Weights of a small GPT-style language model, trained from scratch on English Wikipedia: width 768, a variant of Muon for these matrices.
Each number is 128 + 24 x the weight over its row's rms, rounded and kept within 0 to 255. Layers, rows and columns count from 0. Numbers have three digits each. The size before them is the row's rms in percent of the matrix's.

# layer 3 MLP down (transposed), 2048x768, rms 3.57e+04, rows 538-560, columns 480-575
100:103122121164102129144096131134133124146139112141137158161153143107081179143159108149130167098115128090126118121101158133133139173122128161108156102131142107130143131141126138089130192177136154147088173137133130152129110121155136079130171126115122114149180080133149138149175130154158135105
101:158110185156078104114104132127092133159128179144113111163134091190138074124104112154092148114132173069155098116099132151148103112133163114102097113139092133110159112051114126135139156136117145093141153152124170135122161119095131141129146153155120128166108120122104106112172108119124142127
102:145161115088068158114116094127098110128173136140098130140077118128122144106097115132154115116102122142109113171149160109167135132133173129113137151119105104118126097102093099126073157126174119126132113122135147102151138159143110154141132127112152105139155121113108089143118193087127138083
094:096106164135141158118119091141059118157149135111162148136163166112125136152160157110091171098149142113161139102133159167150100118102155139105111118121156115143159132159116109159117173139164115086143098140115134130112095177122153132121117126073125160109150103152119150100109100146179176120
098:124110105124162117114135091113131139151131109101137102119127145163096158106116142133146112100151102128100165122121126109091134141137098115115144130125156149145130148149129104131124085114163104149117166153102151102117120129130114137140114117121091107134133138117121130127172087122127161140
101:144138153154098183147131188109117111137109101109172119083138085142117122154157170159100141151135115107153134125149100131133109113120142096119146169138093099141077107109146104119088135137131150107147147147185147137113129132156122097092143142132148112133131130115132133119109100123115112122
099:108107115159092088148117131145104123158138111137100138101126102141120136158107104119116135130122105143129073114143145118094133153183128096120089133167117118127094168164154137065097176162131163135060148104129128092063102114110117074119096138154126125117138109117138140142153136161129139096
097:120123081142164150148180114117124125126129109170144118133132148142145107104130141094133112096144150125110124125156129141083126117061165125091107106117072146147137106148142162138168143096107105152140116160150128142125132100098085155158119131143124127121172107171022120168107094174172122141
101:110123169142141137126109099141126120140134122127122129120135117129128127163105122121109110101112165147143153165124126122128152119088122151134141127126161117156135123142136169141151115132159128103124156114118129150133096148128105137150124113093123182218155139160191128126148150111138113128
103:130130161135101108144094165129154111072157122125106139157101098123122165136120134097110139111084128117171116120119103121139146153110078146125128132115159169122134135106091091137055149092134113117123099146158142133098161143132142118081168166145155157119127140110124155160103128126077135167
098:146100141174140120097138123088164150126113154147090127139133111091106178190090107108135167125137104157159174120099108153108140146170116156165092126133099137099141120105147077145107148152143102082127108160125133108105100139131120133111111142108088117130108141111138101122124130120098142110
099:078117111144137106129134099167101148102110086132149169107092112128110138176139167142106113137143123110169154071084159119120100133102127167155086155111094119176125152138107114110133152148104143094124129135113092138119088126129131161106125131171120128145128094116161158085150151130135115116
098:150155146119103099110126115110100163119120204127129126141153121138141084150142148063116127100077184151124077138156130168181111133127118134136119148106103112168117087116115145143140136124111138142151107137100140170168143104089122126151149101097131146100141120138076149140125129157110148110
100:153141179134157160117098118142097155136107196129130104114085164128128150142135124159135147146185146146111136120136119131139106096112110124158108164126112161093113139153104120137144129137157152132109168141102140158125127114154115105121150095130158117179128110060078145132129143077104132132
096:111164160134147110125119131127153126134132126149110146116137116138148136136112103094160137111146173100132134187120113100087111112149110107113091157127106131129098105103105152127126137124104132091096117129135114141140076121128125152131115113127119165124119121112122129126101141124103145146
101:095094120116111116142151165124104129090099106135126111146118124116146145140126110097157141129151137104121078142138126106178075130122142126140114152090131091168114115127133117118163109086117133112087131168112149173113121124182112103151143138111192172130155135134127123112112096090104107111
100:134143138164155141125096104088127141131112123153102129156093134130173157087131121124169118107119135144137104134153142109141128138141093121149114112121167120108146090118158136162092117143145054160110127143097125168174135175120107130111092134122105125136118105133124161100125095138169117108
100:101123139127130130167137134095165104166111115150148129123119144081138161101148101146154160093106132097151129110169071148102132126119126103134125096110131148117121118121129142133159129135120127144090122156114133122142136152138115145127103120106132142142130159114122137144137173151142153133
100:155112107092128158084150136093101154110100154157147119163144127137173124136099108121120117137128133130123158117167115133135186143138111080135102153141154171096168130149160171130143133151118154124108159117140138145173111143136120160103102140095111124100112088143142138151171109133106116148
102:077113081146137128168143109145099159112169149127144097121126098140133127128115151135114130133129135116107132106113125097133128140106135135144109101153166110128120141117138114107135115125165137107151115142131083103118129115120111138159112146114158151159088091118102166130160071068098114096
097:121130094123129111141150145155155155128164108146141137116094125112157148085149095133122119082127109109190155123094092082105134120144143116181116132108156139179148118140151127156161133133131158143120150148137179135128128096140157112107090117127123129143086110144161137183127120101118094125
102:128110132121143183113079161070126113144131139133129118161146093071117181132116163151151162165114109133141127103134119096139132125137148092154141144156141134141128105148092132070138153142147148113177077112168114097105170120124089147130157160137138130101117080151078150132145160147163160128
098:104110104147142128130162164097151163132162129133102086114136143111144180165124084152140169106126126110084126131136101108131106071157087138078130130100113122116145101112106137143128172141110112134146104135147102103133118122135096118148097116157120149146139158139143137132120084153210083070
# layer 3 MLP gate, 2048x768, rms 0.287, rows 539-561, columns 480-575
100:171120102114138153133111095152116181123127098135114110147120138103165122118114080128117128142126125155133146129133130131104123119097118155065073119097171144133136117164120114160130116111114133095127113142136155090162165114167132106129111101130121124128114116174160089112137118166088150167
097:145116156127118154175129140102136153159175127114172104121159103107125132107153119107094134141125137159138133115120141142120116142146142117165130112137103116117122153130113162084122152122122117153127146147130113130127116118094156125157152109154147179165162149193118140146176132153150091152
093:129152105100130107109107118091075158116156174129144118127124105146140170128131116137149161135149135155131111106145134155093118121141138143094156186113130131179113080151120139118158143105106158102123171151114136150133140128114142144122152125137141128098123152164146121139091150118111097135
106:125106151111144121106164145154123113109125153124173105153116136097097126105127126125093162119130107171118127139101136122146144096139101146150133142127110115135146149126135134145130136115143176093149137085060110160122075154129158120085130133116110126169122147125158107157151131149141098153
098:123119117104138070136094163133103140134154128192101094098090103103140145117128121150101157094127110073123149135131125113150150121158094158119134157101122109112091116087138102087101098107128133114152127159090095118164137132141120143109135138151147128150143149166084131141107098111080136114
094:115091143109139142120098126127171129152104148133127110123102107108106184117125142154110110128129085100146082167140147124158157135151114117103106107139143120123088180117103145174114141104104133100084148120136171112203149119122116124167132105115109138097137158172138078151148084154101088117
099:084112156118160142093095108126131196091077083151132098079134114086147142137125146116183145138128135094141115117154156098142109172116114140133137144111145162102138110137090130105098155161136169149139137110149110108115109130126132162116132152176140121099157099128128121141110129143168119113
100:086123114119118097132144121061157112122117142117139141087112153122148131122111140130168117120129077136096145153117151110129146131181162138130139158131128166178142073134132164075124149063123141132122121157141084114116091099165108156101099136161172117132099111131121148173104130126119133116
099:116099108090142148148133102140158110121123115115108130135040154160159166117078116120193145116101122162153123129175156114130119201147122084138174139118137109122165117109071122095124143125101161105117150097094150110122148133125172150075150168108106124117096110127098144159141108136107130106
096:139108102077127131151107156122118171125158111173127117157148126129101167137144161113140162114110103121107136075127154159129153154155101168126137108141081110102136082117135156148118139132153124114128108169111126126133119108121153111122101175114107115143130130138144147119111070135146165104
094:149175129108124136096135128107174115150137121097144123135102175126128151138125107130091179106155148165131126128130159112104119118133102092099147119132096124097138128120113146122120079133143138103122114148097150112164146075063095189086118101115134150097107161140104115127108129103120127078
099:141147117101163160141133152175181143105130097146146136100155165146112125083134180114102127129135138126146133156140092120135140114166157130106142157101117176132169111144113154119167113142163135134137090118101132136139118136131076122077136105099123104165148128123171105150160105184130120094
098:096110122123121150164142164078159111118163122108136132126104128107116116116140114113170077120082161185101131171109131109129136128130141154128084140112152128144123105144143147143108129133120179134125116118146178101109155142134106145119161131134120121114115138126163133114156082124100110133
108:102116106147141142149104133140108164131132130149107133113096149133096088105146104146113123116133120157116160136117090156119134115131127129120128148122120186123130109135137100133175139150141170118171136096134131107149089176105136112109086087110129079119151116170143150068127169090175090138
102:095121118116148124129112084142151146110123157149128131093142143132111172157120135133101107092138121117118117148115113130154151101160153104146147143128126150144076137126106183146115110114170086117137108131139142137161144114129102134138190202175134154112139113165122107107112165119115141162
097:128128109127158117108145160140066133140104117124102102101147115130145180138096123100128133134187135170126168140143185112128118138117179089100129098166111062116141198074129107099146107156092126109151145146115160123134159097101170124197120070126134153121133097111136125153156155136105136117
102:097165106127120117142103100072133080121115186104139120109107144144158172091161079098135156093146124094079137118128163141084132098085098109154117165102135079134082122124125104123108117112162145119130128134120155131135151117138112146108120148157126122081146134120140126130124098181121140060
098:161173129108115107145122120134123115162090121124123104169120163121142091111129145145129105076135107137148157139169095154123121136125141124152125100144137106106110155162139131169106146160156188158130133148143112130137087111138151101133106169124114161101150161098157151141143124079128145114
096:124104119179112135134157129110132150126187167141121101139142118116133148147125140145137154146100127134119099111111118143131109141095128134134081113139119156128076138125132126116097104134130113135086179089123166090164143152129116082100103113140098079126151077123130146142137114138141131167
096:170142136166114141146164134135125186080111122180093136138154168155143133126113120089150071148119125102118155117144153114115108098130097107101106116150138152145153124148131151131090123100132165107147123141150137130130147142134093107136116121119147131160118170129105183158126118135119145115
097:112195084101092083145092110160151129169120096099119141133125104142100105161167065105114133123130145147129141059106130125130133084088146111133143113156136112140146121114122121174141122102126116114128095115152149155146103154134128158140112101131109135108120176115118142105052122160120121098
106:098139102082139152088149127111080108091089112136154122132093099149143132122126158083089105089109129123109111148111163153140121121107169103142061114179147097127097169129143141111113106092176112108152165078138114110114105084092155077096141122123107167173117132132107121125094151123113112126
099:129085106120125133129134133141139132141136099125157110106122142111108139108144101128126150103129124092087126144112088113095111153116126142164156095189139153157122110100143147151116138117176124088108128122141107142165142158136101116161145119115103089127185129102117100139139145111155167120
# layer 3 MLP up, 2048x768, rms 0.284, rows 539-560, columns 480-575
099:147126143121068160123103138134155132127126103105101135106176131112132090196122141127123185114121114166159158092160139188102088100135123117096142137164098170178157143096112133145107108116111156151100144123130126103119112118073162103148123118133119124147102137116130138123130110120160098111
094:133134090171167128122126146095151138142100170107153089166139122095090140148133166134135123163119089096155155100130148105121156152125128109149142172139154096123117073115135116112070149145126152135152128181119097111146127144140142157095117110132124106107132103150101112198085150147094155119
094:112113157157120088110170188123119128114121118141147150104160146060109149116172142124091112145107134110190167112112099106118147136174110074169110108127114147141134158140148158136140108117140105096133102138137100126125097131131151138157117130115133113131099134138115109135137152161161153141
104:112111101132120167156122093142143170114099108094127110151116162160108191135116125091159110135138145109133160170117170066137117137195121123110113135078129131167118121130101090104116155055119155096108169119088092114162137108110113166168117116107133117159093110127151119091111119115117133161
096:181096125164146145111197133107153190116129129150128130089128148082143143150101146134124142106098136127161195109138151133067188121104129151142117077066139157100130173111107142134130150113122139079134116149112129130102140114126152135162114151078126097143162199152118124143142109136108144142
098:118170130099174121124125081147139134205133184147084145116115139098121147130124115129102126097157107115139085106123135139117101111141120101117109123150127164122130187108116112100147117148170135100139110172160106130159137144129094107115140128130061161129128122157167151111163156152164130107
099:134096141145139116120138109075118123158125123126145131074130137132133120128115172134181083102119130110123110113093106134124128104098165121100077123077157106135132148128107138127126124090122113106144166121141118106138099111134140155158111095131152112139124136141052133139108117143116139117
096:158142148156112100139134148163156119124149111129119111106164142113151148085139113105139114138113130152119134164100156114073098085081126142133127112117166138121111150129154137133130109131118167149101136098147127188156113130110166134144144139101153199156145107124103105098125141141096083154
101:107141145106141114130176156103160089118172136149155145148113143169120104135123164153081125105066126170112065149154113137138136142125142115119105148109157094120130107101094089136109132127134107133126167122157157130137105114089154140132114129166138128136124146109133134111114144135106123114
096:063121140157114124166113165121141107131160122152106119130151158123127140153081137143112171117137122105154147125109112122146121132172059157158086136096140105136111137137081109109154118138167135145098124143098098118107146141102116126094113127141120103119130104116160113132107154139135142140
096:135088110120079125167170170108106125122103123137098141119143105153163139157123085148103089169131129132144123138106128158097089123126138141092119103083114145102124142135155136101163158091133135120129176121120142105083125123188123175084132102152153095122137139099133118140145115150112138145
100:140108171127094120153121090106146159085140101141163146128182188129136072116140137129102132166111167166151117114100147153139132120100143085092115104119135163129102094132130142102134143127142144138151143161126098100123099168083159109130130106163110132131126132117127155109160137167148102093
103:058100129126107093142086120124158102127078109141115139124110146123114125088107138151139158107136103125139133116105164109125151140122102151128113154166160124088142132118140118145115113133127111109139110075136104138155126134119127160139160125082142134142096120117114133157145070127164133146
105:090131157178137113129164138153155137144153116115155110145137144097154082165096110094141152178115115133105163135167133128127139097156129128135086113103120142151153067132140104148109163087115142177134064136141101138081109076153175138128133094128107147112150146128157130140111142133170123112
102:141123177135107129113123095124119156134146125100094132108114150103130150111150116113133137132124128121129113111148171114117121145133113154086093132170113133132128162099133112104167092153137166127106105131117089127124108125111192115176149109130142111141114114127095130124088142122147104141
095:139128087121110130110136151135158104082095108078056169058134128123132119159125153103110149136106149180123118105148136135153148122093147139135164124153130142090158141102087073155129124094147121143116134113128123144123119176103089136098187137114094123130100123121118139113114123133132132119
098:145169074144149139160080143153139111135132117142204147141092089115162166086118136145122123128113078109157117157137074144141106136126123113131088114168117108137165130095109184098180124128150131111124119140158113111143133105158107099104152136109112099148117097122126121123168146113154149125
097:140132113125127151139133143151097129112128161099121086113118150165134129141126114118122142153109163129106121121171090139177120178121151120080106126114121104103152163136168154137114097127226157166138082123139080121169111152107136156155115137109095100137164080105083151123126170129120108130
094:121080135159133155116090110116117188124105135119162104140138126098108111117118130123118132147138115171105150109168162147137122124077093129121129127164145142140109157156136094121160119151103099105127112133132113168107097140120119136108139166107113125138161131122119115124122126136099167137
097:101134161130097148143112137192097157160103141109174126142137159130111118132138142143146086097139166167117143168092062120107139101164161124169108115142125102117130125129106138164165156123131155192123118204139164161190088061156128126125138134125132197134109085132112125109139135141116151144
098:128105144165108084178121116111091129121172104155108134107145133140083120128140102133131119104154149140147119166140150072141115146136098153133145098131123117113113152176061135144131128143106128132115128148127109161119160125136147085104108137136125121126132114111154112162128104156125123123
105:125122092126128128122159177120116146142142093091129115141147102097141136139131139181175147108108167106145124096098106143099124104134113102149121084114070107137091116136092153119163132128090111077073147124133142081148088110113139148109083110111114128131106140093147096113122144104119149105